Weights of a small transformer language model.
Training: a variant of Muon for these matrices, 564M tokens, 9615 steps.
Each number is 500 + 50 x the weight over the matrix's rms, rounded and kept within 0 to 999. Layers, rows and columns count from 0. Numbers have three digits each.

# down: layer 4 MLP down (transposed), 1600x320, rms 0.0407, rows 1148-1190, columns 160-319
# up: layer 4 MLP up, 1600x320, rms 0.133, rows 1149-1190, columns 160-319
down1148:470493536479489511446550470504466517421447527537493484427547465591492604452517501622483584469444563654520446500465579385567468505558532426502570560501432523605553437594479462538486403508531468524505570527570524562483521504517498490485533554442472472542476459452463445475609465408464495515518522508421565487474516476470522516366464497543533461459551484495496539565574592474542517411481511465566512482517411478428527462479593471540441432518441530540474416482486565485521523514475496
up1149:475553613473516469522430426563574397482544513443458544525462503493444454462475520486533528496554579555452421530549561445509469494573417466525535581534446423453454505433493529523592517479490483575450533500518592558512514554515536559519486506462486519539591461532514542457508524552483558527361525469464487427429452589624565510532496472515524419517463511520434587376460499501543530470510524579410561523529465486510514447517500539498497495571482483499478544584407469573510533505578564
down1149:466459488562559427496562496424441507470454498574558450488507477438563469517457474495417525502426489444532496514518465512480526585460536518422519516468508565441539420428473535453469450545401475465486583489406533404469513443468502525524527571600533515493511455554538499512553520509571457465436457441494408503539453486436489522495584563584502472490480563476580444512568511514561463402504431476586443436491514452524365577520570522571517516462450569519477439402524521488431449420461528
up1150:534587605439450624463482532429541632358472478435463594478426544582525519616396460591500524542530495428449534635441436440357555479527459479534413457421392407537552541497474519527592461410586403641576541454526551410546544571497575627587479455451576493502482529341479618448493523567451454488509380409457433482566504482477444527533595445474575547536542512555518523521543469521492515406458612580452516549409446448531479520404533571502562450486482416486419460510449534543451461552519507
down1150:404501448523444626533536531575516397460476597445511418527506507534516581587553517522557441487561440516536402509487405495441485557487516435571481534494446460559490464551580489473514497486536501646431563445452544539592578612497413596398480489604554489469551466344500556470500442529428418369468499471538547498574475528410505466486433465459420479524635525501557435485516593438544504473367540576546462573427397483409449500520539553591516495544504410559476565503446541503502571518458533
up1151:484530488478573466452511511479566459452549526464423542449452490557462534468490580491516506445473572486470464596524513547513540460527507523442602511584552476455479593500479553575515431520437484550388446607579512468491569519543577498471476504466476523566465471493539476408475448512503439450520475596545522526505493556450434489533518474459568499517532548454473457535456531588518475444492456477519526530549517496508374453573359453512532502516429527468468515522546504592391556556478504
down1151:493520464460445537480434531474473469505498540462584507491497468504524589505564420419434620360528447538502483451540489518500506487456548499526474522499527593509550495483379492574532571462454449513510481496569506450547570525467474505484453483518567566562452461535486502544595600523519485536584504438575504533491453512514463537428477492532474593501525473501599493455496594491554436434583498478462543488508612411379518519466477479534496386447442481507539448378485545496521537409487465
up1152:549494560521492403494472433464503476538437419546522555482504544413516476492495469526526442492475416516489521547432533582468600494532474500511584510490498471388513469519486594473533454483504499538506538475462442540529534430510516461529491553477537516525531582479486462441433502475438549476446520568530459511544520464484431556514545474520443504506474451491434474579480480505518428502473537497435466431454455501520509485568589525559612509535402486497542488524503529446563541497515419
down1152:477558469562534428431492559541445526532428410444474479488492495512433588555404525562493466469510456447376453552472445468497447518520492515596500477545589459442495433523454514542493528465461502514513485583460528476488471530513362486485511454498490452462525450556576496534529488532499505491522510529407448445433448444525535434432466519597523533516568484531471491505522499519477480445546514558548511528536468460516497445407582557481515546487513468492523524497485494532545526511523491
up1153:484415514488554517445469528514496430465537500493473538467492415504511498512539518447447526442498444428545544384505488425479480513493466532526445570566404608583519431604376555496582566444637517405459579564433528393334469509556561459446481474445524453599570565515505478513473441475496452466447485429472507524639498520526409480561490545485459497501494543555531513518509529481482431516502460488534477473476466507436541475445448452540450398477456484500481493523533508578535471442535522
down1153:441491501487447494475550514455550514558482556497484503586526513499520524435573523499550459498520453608506451464471428546539506525519495503471506494551441422431496584571533517466497460488512513462519470423434480607463499500513506466531452536529464461490464550421464559483540511469533489536454491496589544469567518486520520467487457481540501568417491466444553615489485535448460483494371450557544508491497559480613497579489490419541458572506490446545486536460386582512504572543423519
up1154:535524525527485488597476534557560418451484547484581438519526581518492498495439491509535443496476537558477526453514446600501496536501589476438570587499497563393430422536483560537458502474460383504485543502464396482455468414515454451504516563464534500554488466492528500489517386556466501467612462484501507552519636467529506500454519533456450529504599613437512463478588427519475515471537389500540545578481559492548474527507506492477553484509484438490426517555509546581413617543484574
down1154:454580492509516492543487457406458475536531594518431552501502561483549445444523420413524569511521432411487523563493428467508532463532464603538484471447551503409463617536396500523481566536543426475533432509462575500498468475559501454506517530573584573486571534493440365507495501465466477523528480526585464517483388526463501548576593440468461494558477475477473512501471459497556558357529572525509512436442501496455504483532423498527471515464583554609469511489400440452432536460474488
up1155:497530450454501528475485535503440524445469509463404553485453487441414488518464459527510519495513476478473525442522517444590451480480514441580520587551467515481532516450426479484527456458550515509555548517478461466600478532477465480545539395589562520528414522492587524441555617554466498566464527529496536557548486527506543426523391472487455592526463543595572540515561527507604537527446465526472517462483399550564482558499508535533444509424526469520499595477521546444447437511535527
down1155:466460564451500486461515463487447461499466465528487490466539544529451518506427447466546450552547490409481465587551469451528521467475492497473537585583541444548498510579433442601507559490521531495494458426437546534494561589481433423395522520433506515510462522507518531552454516453509580540452590525521520523562476474502398501478552521504528511526495429533435551506556393483495464494414498548508542482492441488501477411524544561549556522456513534381579543587508583537464554439542496
up1156:428463512493490487492511400517497486492508524482572502531492495455436530563468446567445577491530554560525608481551626459483545494373565547452439478555506399595495442463537541525471504514550516586558526424589469609505515501531562505494498371467490581521468402509346485499467499458473442449493408487528470483541439448508478470448546526503502454524469510433528518534530466622441478568567561465525467510477487493515440407466488569512469527543524525430485571525495519479503503519423478
down1156:529574485535508537528572519494587480449466549480532453509420488530590585574460471624621517581508561541526551483494501471487581456527561451576550425505493515552436560401413389575547484534544516498551549475551402536562443432486515505544560500543601566469593497478461603521488498420560449528529511398500472594482366476506475460475567478467488529472479497422478500515497512392502453450441531437442488536547526446526421479467486513484470464504491487489467437472420425539440534454556546
up1157:494485612597471454525534511534482420503534476506525436586452514413516537545456448531508461519472432496503518513551508540469522400445581546490509510430486516509407518525504583485459511547446432525446488563455561441519546509468509542531614581527440524537463528529574435524477429490479511510507481512556509446562466425456532563553562499523533542522441464477443529460530519422508434530461489517460431491463461488559413448539501488429537508502545436584515525457497533509476521459466544
down1157:497446547449522529491502528343411563558449542535502492472600498510473504426456436522454435510469541498528512520474468496535556476502514530538548542499611591520549528563504531524379592418538538605471554494518414603488561539446486540496503506540534460465458509500500435459600520503446528502396489525474415533540528465519511513469505480479530520461451514456546532489461428436497474509565425548542504431476553478575532537449514550474431471408501489532430520553510501563493583504376552
up1158:524404605499406511499500485514499485510549523521503558411440497496418412523529481548494485582588453521533460456521687505484500571494494503520440562526572426518520507456550463440482505490429474508628455514499463424525458414509319491501426518474499425580519488472470525515474443545535462485512495542566501542376514471521579493480481494526494468460492544547527481511477461554466519461509479534464487522475499528514462436481439464513564470474548454503504557531486477462402546459564461
down1158:512389578457527499558570570536460553564570563384553485514446458634571524474445477518466513535514589515551476479526439459484557483452557546509519518535515555514567501513559547528524530475513567490477489478477517572469501500488514464495438510540531529442459567408490539533463487428524576541447436518443490499552462490567394486544505592441525396505433477486433497561515602443419542499345542494497500506528543409507527458505451543562603500512525500493562554479493511437564522448434515
up1159:528527446493465412571466503410522431479595520480422442448508431557515516451565414502491407557557594535522507580432494436428561471419615423439549512475463503590412484476443439452573532402510427407459434427577551536537438457489484533527500464627568505529500528485426476482585421567517477390474508577556471528506468401522525599526499481587473401457524516490385513488391526542538409535493537485411423542473408554533572578435377505473478621562558503461548429509508477515541471515454532
down1159:433545569479490537450542612490496403473461453502516465403565460532428608458562491563391424513455495450500527529471528500476459574524554618462419507551488605518609482461439477538542422395475456409440394476470472536495487483478507477456524531465446499555526506466458487510439429476517512443470475483541476451420514538540431507431509507511438440464412475510496529524468536574507573597490587513456392564511450567457520564493499432459500546595422512354422507458560389489606562501551547
up1160:458527505565435547374426533494432466599494598480395465469552497488490506460518446476584487561517489476585539502505465490566441630631476570530497422505518479491461551468573550493446516460514378566382520534492502541483512525503370435528527485463553553457490498558516612508480496490523635520579478527546482482512577494545441511603499558601406421602517510519516462546479432511513555584465534438573455485485564447546528455558395498462491478542581489470536441487527437587524606381537523
down1160:560452446501412496520524500464448513469534544479516457457474434519573526492445556470470463407509433514574513474563459477514479521477611457510524527486509522494618490450598464564543510508519522455494538485431587505473550512646567506450452594510448473537521538508460541494490457568562489512516410551477549505483428563502451518512533478568477443512527487443463453486540462460409540529538472476492500495552564527506443452532557478509490460513490502561513529432416519541546475425420442
up1161:402530507482537489431553497437466434492536514391474587508546516477529493581611513498592506611418465508475460464469397541547515516513460412431512517477469526496425405447407468529544476507484470524471445588501532440512497509465468422568493539454447503561563503499450552583528491478557467431498513513500492480583601414434538491541492510558484519525461522557478535557552525457475520443480551496417549544477558440562475422577491583452468427606446551507498481563500536503552484557430470
down1161:503489491571495504537443416412488439471457540434487489484446487504514529578577494433507510533519508474545527523472523450538606466546477497453473440502517538577457527475558504593465568471514458395512461428541525590569481570557447494448582465456540544500454527350461485494573544458538411463461468473506509588600473400610525486523412418496619531490472510455475524528564497492464517454429437450512458441534541520515564435517454532492496490511456536398487496590423421450495531518556474
up1162:505600499459452533446483494505449593483509358503501512525484437490446459551511549408515489474580570619603467527562479523476521413455506556611450635423425514536513495500564490473491556521483463502462488469567469538515436465514411512468477493532438474461568501489461551475537581516604580431578498425552615479463441489478532504495508519458465441588560457484482491578528604648419460503501414465517465545503582462482493528521488509507410515445435628546530497435479525422478471518519423
down1162:531525531485525360539462477491482532465508549533518506464492475524519475543507396557568543537511524510450467484535507531502415506468549538472459444494532591537479457511443459516567473467519442490510484553495580578441504471469438519488488504424549537497444527427551595547478468544484505476515651467505534412535395508534606584561579432436391449402452387539582508527509519452544488504522428451536433452539509464561531492467447451493505520467493448517567591545448470545364526498577474
up1163:541534420477419469449498418453556430459475510354511526512518569455460482495420519488592438452439424517475571470552489595546539511451526553493386510502501480423525516472522600482421476539414483492547460487527429440449512505470470573509486520514405607536507561482537510496533481511541457444351525473473470496525591454615568513505439540522528477519523534465537479444553569469473498500455395530478500485470546500544491442523436467533547413603522527562479537538549523522499543491559510
down1163:455558390464515502506415530509522520515474487574484496539493458555466540424487491467510505529519356471507513494478480418514484547544518519522496471471533527539584562563484494390541529542558513506453512498543457427553505473468478429411508470511502536476468498400568479522475486488499409590558440417477463508531458425512480529512599461526534479512508513548507474536528455464445571445497599523450459531604510473414473503482442493527557569473499502456517528500420493556554499435545592
up1164:541515463472517554579477492524519521466526479492497582524434466450644521547389535459442428502463500534555484554505498505494512519455417525467541567533482580484534569579477510565556470503514527460438568499537569485481560497591520516540453575527460514582438570417491586568493528453524491514497450565562437477509543470502473504509419389532511436585498577458546553450489428522424482488517450315507496528485565559380469502553538594453477401533454543544460605472580531520533479500510443
down1164:506546520456541566365576443529518576383591415464540529518459565509595491441494512450566457402502483414482512505468497504470512500601575498538530411392511432475482483512601487450526545530528604526463441465481491505458601478544477513521559494487505510554556483571530460487407533492606503454505457510511494523441545564507564555554540514492543492479498436522587481526485599546530488522599436633477461502572441502489471469491538488595460396467571429523466491456499478499510547436485501
up1165:418598587597532553546497484524527512381621457508530482502474498520453452501531442437519425470512538449405525508480475458482456498419518499547516435442424524546475628438545520496513573477555518514504511600480504474565491520534474506513408573484479478479503446580480521525476534450454547502615489531441468485470518505524445503535472564499541510555522526590495562476449518511480484529526491562537619467465502482535589386562505443508512500525480526475459527457512528475559511529493446
down1165:488516442422542552438440433554487460466473525512548368531543488439518520588513405572497526428463523504440420400467443524513516421560534550461526484373490522523586457485558512422533526470508487594456543502544552500641534520479467467525497602573535460464491457502463479532494444467472500430616505526428467448567556498525524494509525526479531526508452518482514529530494529512554491393485524464520540495494422459486511442549671448483546493459504469418494432493583539494591558550472464
up1166:518474545511384423522463465452548442491594549471431416473459387431548462530457538611544385503562503552416475590450428403440505529450478551506462517582539455446503451559426524544561603501419425545556542427497556500541567503507513434502528492495537540456580554544557399611503537603505570546504409523536611448538514431553519519566526482529558487559364482454480456437499447466538535562533474551528462579535471453587424551452417482590544534489536394585484467492570442621412569449425533
down1166:548459514478470581462537578463451548434533485514444463420406525476509529447484469525584421598478456471528574459539502461432508407494500559490489459510451473483538548486468487433484519477616557576397477451581433446524459454493552519488540507451471558551523466445462565461542489456473520508505500511527644455558614463554426444571483467443564562536533545456492421504471539554488567550573470570484527533415479618471463516483476410578573455455417399509461550580433486469521508496551561
up1167:468491443533491493514514424524558496504558525481504571393461495580497445502447458509526482497568484570539509597557503604465544572523627470559506539562439528505498474383533511531532468554466448467424524598543493501528501544539406469528507460458398575524583511618460554520461519540505437443606486597453567523517460451511508482462522506552598551417565525476602493459552521500465511422495451507503598511512438456497538513539498461526466498537442539547512658528470454514475533502422432
down1167:555480546442380513514529442460538501528543652465493511581543403562379565420487529415414487476473409507523528488512535518449431459490481462446548526486430488518466477439461556607405423504477499568460540526511524446542574540518447467426558544489472500571494506514507533474550435499408569500466568519486649506436585527517516560407504472476491557481461606531538540445440543541463467524568519484457416434469541530523430510469418449456481503469537479478592571441531483568472454500509575
up1168:465443497481510534490469488484457511511472597468534582591516448520591421595579518559453584505509418477594565547499547578476469441612454510530485484575475542374525535492571533570485552540466504461508502402524502487561492462549449490437588503489439494489502533446530472482477571469474478478540505553511530445525490490487686512432487564444530503541439547478467502516524496539431444440549514431488480558553559489445476460468462491485491483479493522524471476462491582536503565564555533
down1168:459569606447531446471461496475518579438600493500444477498379429480541441444513473541562576536467537504474445499552549515508474554465416532611504445438426487485572493454530422443468477491465444490561445478501461483518438541432480470572434411560564554497554434416536544446568481515529514459551492455468553630497494434471460596463475489549475490437507426542525535546529542518496477575471486494559574496545481507548451481509470406545541499429517497505513565473442476401559411516505542
up1169:507606488434516502467553451439433491504516442446515506463530497504574483526469515486596474526491581491483491489480448477518434492412489544576528480492484486491411577481508467502431525541503485554408577586458571448534446560566507506456541526565515461415485566445488503532533501427492397444522444416487477496443495517498578481570450494469530469519648452516537550466483507503580470489450454429514383548475515506543480456446530460425537444551409582543536508449487470511511505496489517
down1169:570525526513507423413493533554521546456551559475616457560537473496478478553572496464521485554496465522608468428439466519426481419518613524511474507451547459488528522463476509536542436392501459447541461485503579501497485569498496490526525539526597541560478485544489530456593462511520444555438526476453460446439387595486470530434486424446491553473508361600604433505572582434449500469555465448590493517495502467519518450461518490516520423560539478569498547495607371577517494495411547
up1170:482420505563432599505439567482594501441476483461505410524497449554462476590484535509547409564538559490544484453549569500461502443417497505462551639533563562570441633488477502536453515539411513535455496578499560542467430427544498488499483439543528529529413511446486530556415456548569543469543488618515538532464452481492542552532436495560431523483458558454445445511477529473515533475484519448524507503489559474523487561482559448537507471411516410446530452524555477517513543543380452
down1170:475465468389348426519603482452500561470486518451499442519525573500511490525517478485519543547445471541441498524497385519448505603535470568463441479554567566473520535490438439480539469546493440503523503416469544510500454491440438480560534562386467522527518536476484403434432446395433527462499403586475523410479566450492446555559528581498510479586474404552552457494525480478390525446421445500433661522470517499494476537539478451393485456550493451504529550543498425492514392487542550
up1171:440531494533446430558462585533459514464472507462531448497499553594553557532542552513537543512527585548506530479563407474552493547408513500547643481495483543516443487523517507525512529384446472565473527498493429519546470486597459501639467430516547458562521405402526521515478552531494364614522491570470508477477517538455514477368539419507523453483517526435557547514449504422488505574513440427487549447502514480459477481581375447474533548538443551574513483553552490474551439539554516
down1171:495540441520401482397516453509355482640550463461484461481512443529498504464502577530454466437450493558468491519478513518472479427478495436526580524568484563545486515531526519404460450432500487429552435415577583550485591433588467510545536512547499417550510541508481507499572471518498427450534491492571473525480545473537431563518486505593572488495397430560517525501454476502486500495477507560412460432517507518469525427512504571525421439524471451576465409542498481510465594536491491
up1172:428505570621539521457515494464485475574479518477473487417498590507394499420491503419595476502529544475498478460548518544487522508480475416549598551519544542540484509547496500490481526550511540420442378535457500492511463494525556485552532415492498540483503506504575438563510539570490468433486555548539448415553545591454466482582489511542408465532580533510503537541521477504491546473379617476629499453436438580512574424435428506461501467414499520411525483534503436523447496504634450
down1172:551481544477491510505478435670420482497504521483451476443575534489521546485549502491518637454497561563524478530514513425434474463540449542415525512531472561506536508660465405436563565518520377500434522567501526583481487607468390462534577525473388458408395556497527554504485476561583502493425480473480458443476566513480554475584471576551470470527536506488539440431519541481490497456552547448546499453453504557537504498473509497478446477411553460443501442480506591430458571462541416
up1173:428544481538506488413378522504455492509474507499503510521507608476489502407566550420550464515432641503513514485529552517576546469513430461474449556501486588468565553480523464572537505494465489468533542520418472506444553463552529478484569441489481508536463443446509416515464511593491472438489514517495482463475531437513497504439433461508530554514491542519532506385434550512471427478460500479553496456423456608576436563401500465435407555433562493389506492432489457518527464539500516
down1173:499529466492426391524467538478472564366489472510422553559464516478458507403477572466486493498464392574585595493507495479401483478448482507433437561446507572482493503497585502479466521549483566533522463594505564470421504514482442543544497452388536500469508472420454453521577492497473617576399510541578512547481544460413416506429566574579486453457458512495531466658511558528483521499384516441481441441453541522495595470575554419517468463496547544540552544508487485502546494477594507
up1174:502533528582528543470471522413485516492551508553503505452521442572468500424545512578513473526544450560458460420495516436477492516542339450497548575465485544524402519534491520462445522461537501446493564524356509460447467487519466593595501438529422477500500507508530552475472536432525424512538531597465518449517606559548470478512515489484553569497430472529435592483540512520488489470404455533502556501512555512559479442534535485490567463464481513327515528592490556537515509524488488
down1174:393449515600490584450402440525518477506473584495565513499528471375528581533499501503450494485518479431468448539483447502504453504529471475553457472504504472495550583507580423461548503509432449430507415516642416552446580523509453505405509414492575486522547527380545495445514527519451558549495441534528484552547461538492520570592604572510527402536507431471479359575590460427470526504463522545449451447362633445446500555495546523515559551496491505498504592434482534443441460481485544
up1175:564450570500414485490548412518473483534428537451541482446574502423486473521525425499457438539408543600518520564508511509417504465487492610434488581423452500516428541441555527416512546504533484643499552518550549467464501513536563502462572409441453529443511541581475551483511507404554549542542435459492509495429524434587526516544463538517553472457599449530594495502567604546593409462529527441448487510517471497572588514437446557500555518512595499511458569503537552528521391562506575
down1175:572488569521438559465481457424455568457428391545494446535493423496474580503431507534500532385514521499641507459550402467471493523533513491495502465485534487492506593482492426600535508509484519438515537454541490511547472510427435481483513540509515419510484456568529563629515458504433537463501517440552417567510577446522567598471465507539397567413536552534562475494548395511449488549556399415494523547530477547509438511485513580483601531532546518465504503537563418579568523511499480
up1176:569487513427577478472526655446520488411527432570473480536437425577590450487547478458448622485553546598613480482464417519500522481500547551523530443549514496458507539454424419462498498438517526588384530493464572495517482484547503517586501563426454492500489580461485623577471574544520588507502598523439571547517472518587496513504486496535513540527527541451504427551517477531553496413513467425583425526532475472468575442509447464468430512559438418530443449558519486527441501486343475
down1176:500461640552435545451478506391493423472492488464410598499501473567446485583563527491465410590492508600507471599432514508537490493517464474465528527526498569569412482551573416538535552555449531502563463513401488503516527386396540401521509474506483520530522502458549467524512534428494383582551527458561430511404454576525455506512504536509376461456519572558426468560500405477501546524484544559494589549499480475551487515494454375541568469591536466529494453519577471504494562491516518
up1177:470498470362473472516498548408463474500576496478508492527520456445478609391425508550454485504537447488552429473524554526430567530541577549503527546488518538495460467480443434423579511460442489498514398500506423393441527515558505421614432550538492446487414568459569413526515507550557462501533488472454408581618503500466431479446507501466388460486509474512425533427491423463473470474529522493453492567515516555475427501540451552437565530509498435477424501525470410520385483455390600
down1177:592522457519539496512491494480482492563393441583463537471441480529483598500483520584403503616534510533471447579541495474547458428552534515457512498508552496557524492535467500576525540487522517471599527518451426453469434486560515485437550517570524493412453488518547570486533542523397461473567526476502547556560475414478435440504446567526518459528539521545510515570421592568450494467557490449519534509484518491454635430487497453633465559563567493500439452436505550497464559430530512
up1178:588383449567493399430532438539545522461417493401441493527504488560516416560422459511507360501444497497466498554462491535530434458630498442497416514501523509477538546476466555589446554470599582510537473557518536506417461461572533518413526496551414518500410475419531494496425491439581422496560584497555565512466514528432484502503468431476479513401567579453477431484465442478513501420549541421496509467547453520571499609481475448455501482597531486478409569534593494566567470536438482
down1178:542448492404472588510472495570526622531449574563585492437432463489523525444479555642574547507392497484578404490509506535500537571440524381418469441559496536421472472489549535469478464564567504543451542525482470522495458496571469509499503559525512456603515443524495482458469502525516475525577477554507507518491542437604495502549500510617470529482506463494566468595548474394478448529480430572548461524461352463482480380469513463534568541563510463458460484491561479522546554422473565
up1179:448524516535425438470410393630424547504548428489476538442518430495429541320467548474539419541448517461488450471523405521420466388543361414629506552493470501534410478550517494535483483461473534433403467453425543467540495565519514532493528541477475564454488593463491485431456526446515456478480534458553422451516468491515448491479403460447552522547505408538565553464465502490416502411479609474605386582519487491540579398442490539501535454406447478463521528428506466515542524483546537
down1179:573545504550550474506431522375483607408451543504484441429601584504583523517527463493564594551484460470531495356466548555396477583439521474591413416484405369536500559497531476514494517478503473484544512425490481555511577558478499519473455411516457355475529612502511521585523418542510514463518435492461481532456443429508542508468486511528529462533552541485572496587550418452551508515522518469478507537555535586512454513490532495523521444426460408566529487426454555512525413527488480
up1180:457560568537456594465484505452465556479495585481505511526411492453480494475502424553481467529546509386501558441570510524486553540571524530518614544503496538410471576527586553592488434590538516428471511508467502515442450483417518530593518510516506536533477551408485568475498434492537514455389521519495435591507504507482474518552473491463495431569488469499533458414600481564386539461468546532462508432434535530518463492469482543503464447531539415521448522513475479478514535464464503
down1180:497575530421488547538501473475455544541481484561576512528522554406472476537554516445457512495505508515592558511497451484507598493511460507557513492556429564588475493552439403501574383535564393541475571499410557450528563474535527476435496500508548525491539491535533472517552508562496476490452533432490421433492430494454500551476597340539473404430560478565469559413392533538482471553415608516552541491572412509553498445499534503520393495429489529512518567524450588478540580512502463
up1181:520558541581463442476521479451582516517509582457527559495486537468507575464440515573490468481422418449478577428481537651414469501515431599556431541508528481552475503485532487475472534499568438434503502458568535543504511462457550552477535522554544597483493470464555533559505482505509530527462386443424543460552552554433414506497411508488550479469535535487515493437457531552513464556494560425526485479527500354401485413500480525468563488456441520580539582519576515578508429566486595
down1181:570527484548538514606354461508529528501542464512462486557505559510505519420505502505543560573563499528494483539588573458551457542461487531510488570598518432561450503487557557552472525489514434578410521507568487467465514538621518477503442495568468505474486464576602608502494556389505467584554466492423459444453498498451481514518412530422470493479537503567476543572504490444563507534450594580460545434482553453531449567460497573525536575584588543494563552394541493546442619564532497
up1182:486388499505695544485427454499544401454552494533468515521497562519543508473500508498577492565516447396564544568428508535405538560424558500555569446459489620549379556471522434594454518408463565546491481420608328525497594496596747539675429501510534592623591604518451468547455645454511470456476368513503542485544600573540640459537518494484446518478573573410469606553470529578484534448452457516533390545509454634485506422451498463450650465563496587475494606465503528456412443446535502
down1182:482494504504515502585507580530365527528512513518503495559528438413444503513425503512557501482448340506500512553488565442541481531449494473575462530516515461455454429523588470610499504467464487429392496519507478541473559508559447573495531576492487482527480559550498449523577421484478519652502515556469454480515478548454494518506474569457514564517537537462445482541512534403529479554474513545470526525455558500434493494563522536476586537530522607559531501515465556580460505630559528
up1183:469531480545447380535518527471555465548462488586477420512480380551444519483473495418426437517507562615651559573456691500551492493437532480443521523544448583528549547469488505497486531463554445541533496637490503542428504451608633591487507489600564435519456512443585460492497507450452492436520528469595517503595513543543567500508502483383457428550522482488538450534434527432532548513585423450559562573528500491508513472533476427457469544576524478493568520503542541475506485478446574
down1183:383382435444434579511553507461576424453499535428506515486616486493440465534502507527621511565508489580570445533479446562475560520530454504560533508514482427510475438544517459565516479459408494543590566425413512394465559406480499455479593512446411635437587450520564449548475529495350442536412414508527573551496526561500498581454511470530496523537542510465501449516551468543388532456393508535445554518483554561482502437546512446489482556465541497479479532509486502407443458577536565
up1184:576429510517496668442500486488569438457437511459480506557453503510455467541425513482538579434408456557434460454399515499467517525443479520494606490534573553537498531549489556548513485525520525527470440408534496483492505515598543471570535487519512544594483496494534495454525504511472567361494508643458445542539402482576535545475459453535519552561509497530503496438505568476517414509512464446519480472456533450553484531505503488550564482587557479501475454497486482528518522569448505
down1184:491479505545469521504457564462482504456475507513571505535444472553564438539548538452455400540648511490487441443522463489517542515454444607511476542468536492508431500531429508538525617552630533401519416478573497437582567467442424574468466530472525409495501489531597574447492530409540452547617506445556520472552498534461525527443528514466474428482530533509528509505483562554502404537510441527449543446603504442470463491486449538500515462495444504582512544561452512463490455448518518
up1185:446528463544455456468481510409507532524554602478491488523476510530532481510466570453530480540525548440474557491493491547533441512394568487512513476509482397551559517498511508544418556512449420536484500442494443561399441551475436493509518455471411456579575535482487557571538493446401541498475502461523455554499482535524515576455453507523427510526509535458574499478508639453448516547555486558420517540530507451537480468533524553472463535495641485528517572476511514489510481517515562
down1185:491535444561468562509463466522502549453546479489492345483640531656539439466492579463492513527511480422464493521467417592471486528447473529456519458529495532529469636554426512407528500539451513484435540460498467460503564512490510392523431541478454589544472496510549455508534572469493417479427458518551493507495550480475441550473520461515496502447520511534444457539474477437460559534538554447408452458469458470540436506494531519501451592453493435477531415507494566589559560419537513
up1186:519542526492557409593494504508631529449399548447511455452517569562534490426479561438511464482535491575367552493426508471478577510432498519523531504472530468451419538453445457460568464452529508514553531460596519541521479523543426484497520523512513472527612600500427487512431566443518487558574576427563472555398421532537408548462521481489467523570463642510479492502461471490481456471568550565479451603520471481537564443497523493454530411566566451561489492520487487546466420494438506
down1186:499608526512469443457505557580461463496524494532476483400500510507484502525451527546555540508518537491464532469490491412524527466367573469528472452489538508490488592533502472580415535541536516583506507538462491419571568524528531478469517540446554484549527475443507487505418531510502437497514414567511414499463443414505604407490394441523489573486498577495503459450393450514463465536463498534543496499550543543480393505506489539459503471489576451446585419480587409564445532478435484
up1187:430419523539538532472480548431567561542558509438466623503558532541428567494537489551480549620490560456478473437561546559522543545515417482448570504473462508460442500577474461577488445450588493513468568461533446525553481556579539494473549527520540415559595583536506512565471533504501535523550442573479457533513430441502529530494524501511437524561483461529503417505545421601519403544501483504407498404412525501510510492530490481515524475429473476473521513633549437563468499550480470
down1187:661526472527554502499503585531540523512525415529575598586488468574464478506520517379479593488480531498515485353509538464483486486460474532512539533420515414516524531590518493544545627500539494559458556468629526577472505550581519523504438454568510433432542496464525538617500499510486474520533553450414501558459473587528545491456463489557523567528531428508572418563528446471492535549484507557525509456505443541463529562462466523560587441457432502543475594540508484485484542479511546
up1188:559471553605445381480429551556544516486466470581550450521413532545562490422634568508512400421451495432514447583435487492464432445545592510496548533513505546370457515515576600519434600485549503531494614478463512437571375466422503462522576531494508519476487539526525503431495497539448504544507463491545540458523473528513593461510420452495454438643474460497461464503480387508349457514560511425529539455495460482491594509518535451568397538488502475537561437499447525470487486507570482
down1188:433434452541522443467468469524465421499518550457548506439489471490460448503410506427564450476490529556467491448456526477463470501462530486562487489520515517402481519635434534433458493495517488491523537491536459537567463524458462472427512560473557480573540486419493568493510430484606389525367542533429594560466454412542524567472484444474580477654497545492497503459526537459470431491452514500458486452407436467498460490563466442458585446473454450492538578540418437499569457540502516
up1189:585456428572463452509433534509447554534521628465449547487487586501497610546522480538458443550518536538441407414491440486490557497459545496405469454503408427482501457610483493519517491458610482606552538550420494420420430444473395485572455507462517400503532601518482554514465497562505590501510468494481486496542573575470493483415460446551574502501473574539538469418521401523517466537447555428455535440470442490491525516451583538473550537567402452634541483466401453529512483553392502
down1189:498377474404539535502460516500397491532483517533458427476602446513431470531531517426536559427545457538427571512545425603517483449499534531498451480550525439517518523608484462511600490515443488537504487554541496532592519558484399493460488461433590506465479528514519476429492443629501461546527490520458552492543437549538435557501560461470492402406528533366540448458502496456433536414470461443448447513475505518395524524461571535460524577524609496454514537498385447553315419463456401
up1190:405469526560547468506563566491538479524451465419543439488527438491618525569498549454506502514463473541503577544421570467514526454516594518538518499475547590502576553505540584463529546571441376587457485422484509468503545466477531382612484373518503487513480531412524522436499508550509608485551577586604472436491445497513514472357527539525588495547469503506492531566610505480443424557490530443597509542608524569511406460509666544445590485520397478482452424482474524459527454481449564
down1190:480575490584491627490463469579421479598338504495610515563478422506388493499511566525476438498498597456427475516450558553441498533319499480548492551539496457536482538526501502475464417450480577446553525526492521464468455450512608469434519506504473478432499466539545476438556552535500469462492538580522557434423561481571428545396553457498491508552487406490460556516436498522460494504494423442507410478500519590438467560505489515569494487573486573548496411505525585544558454493584474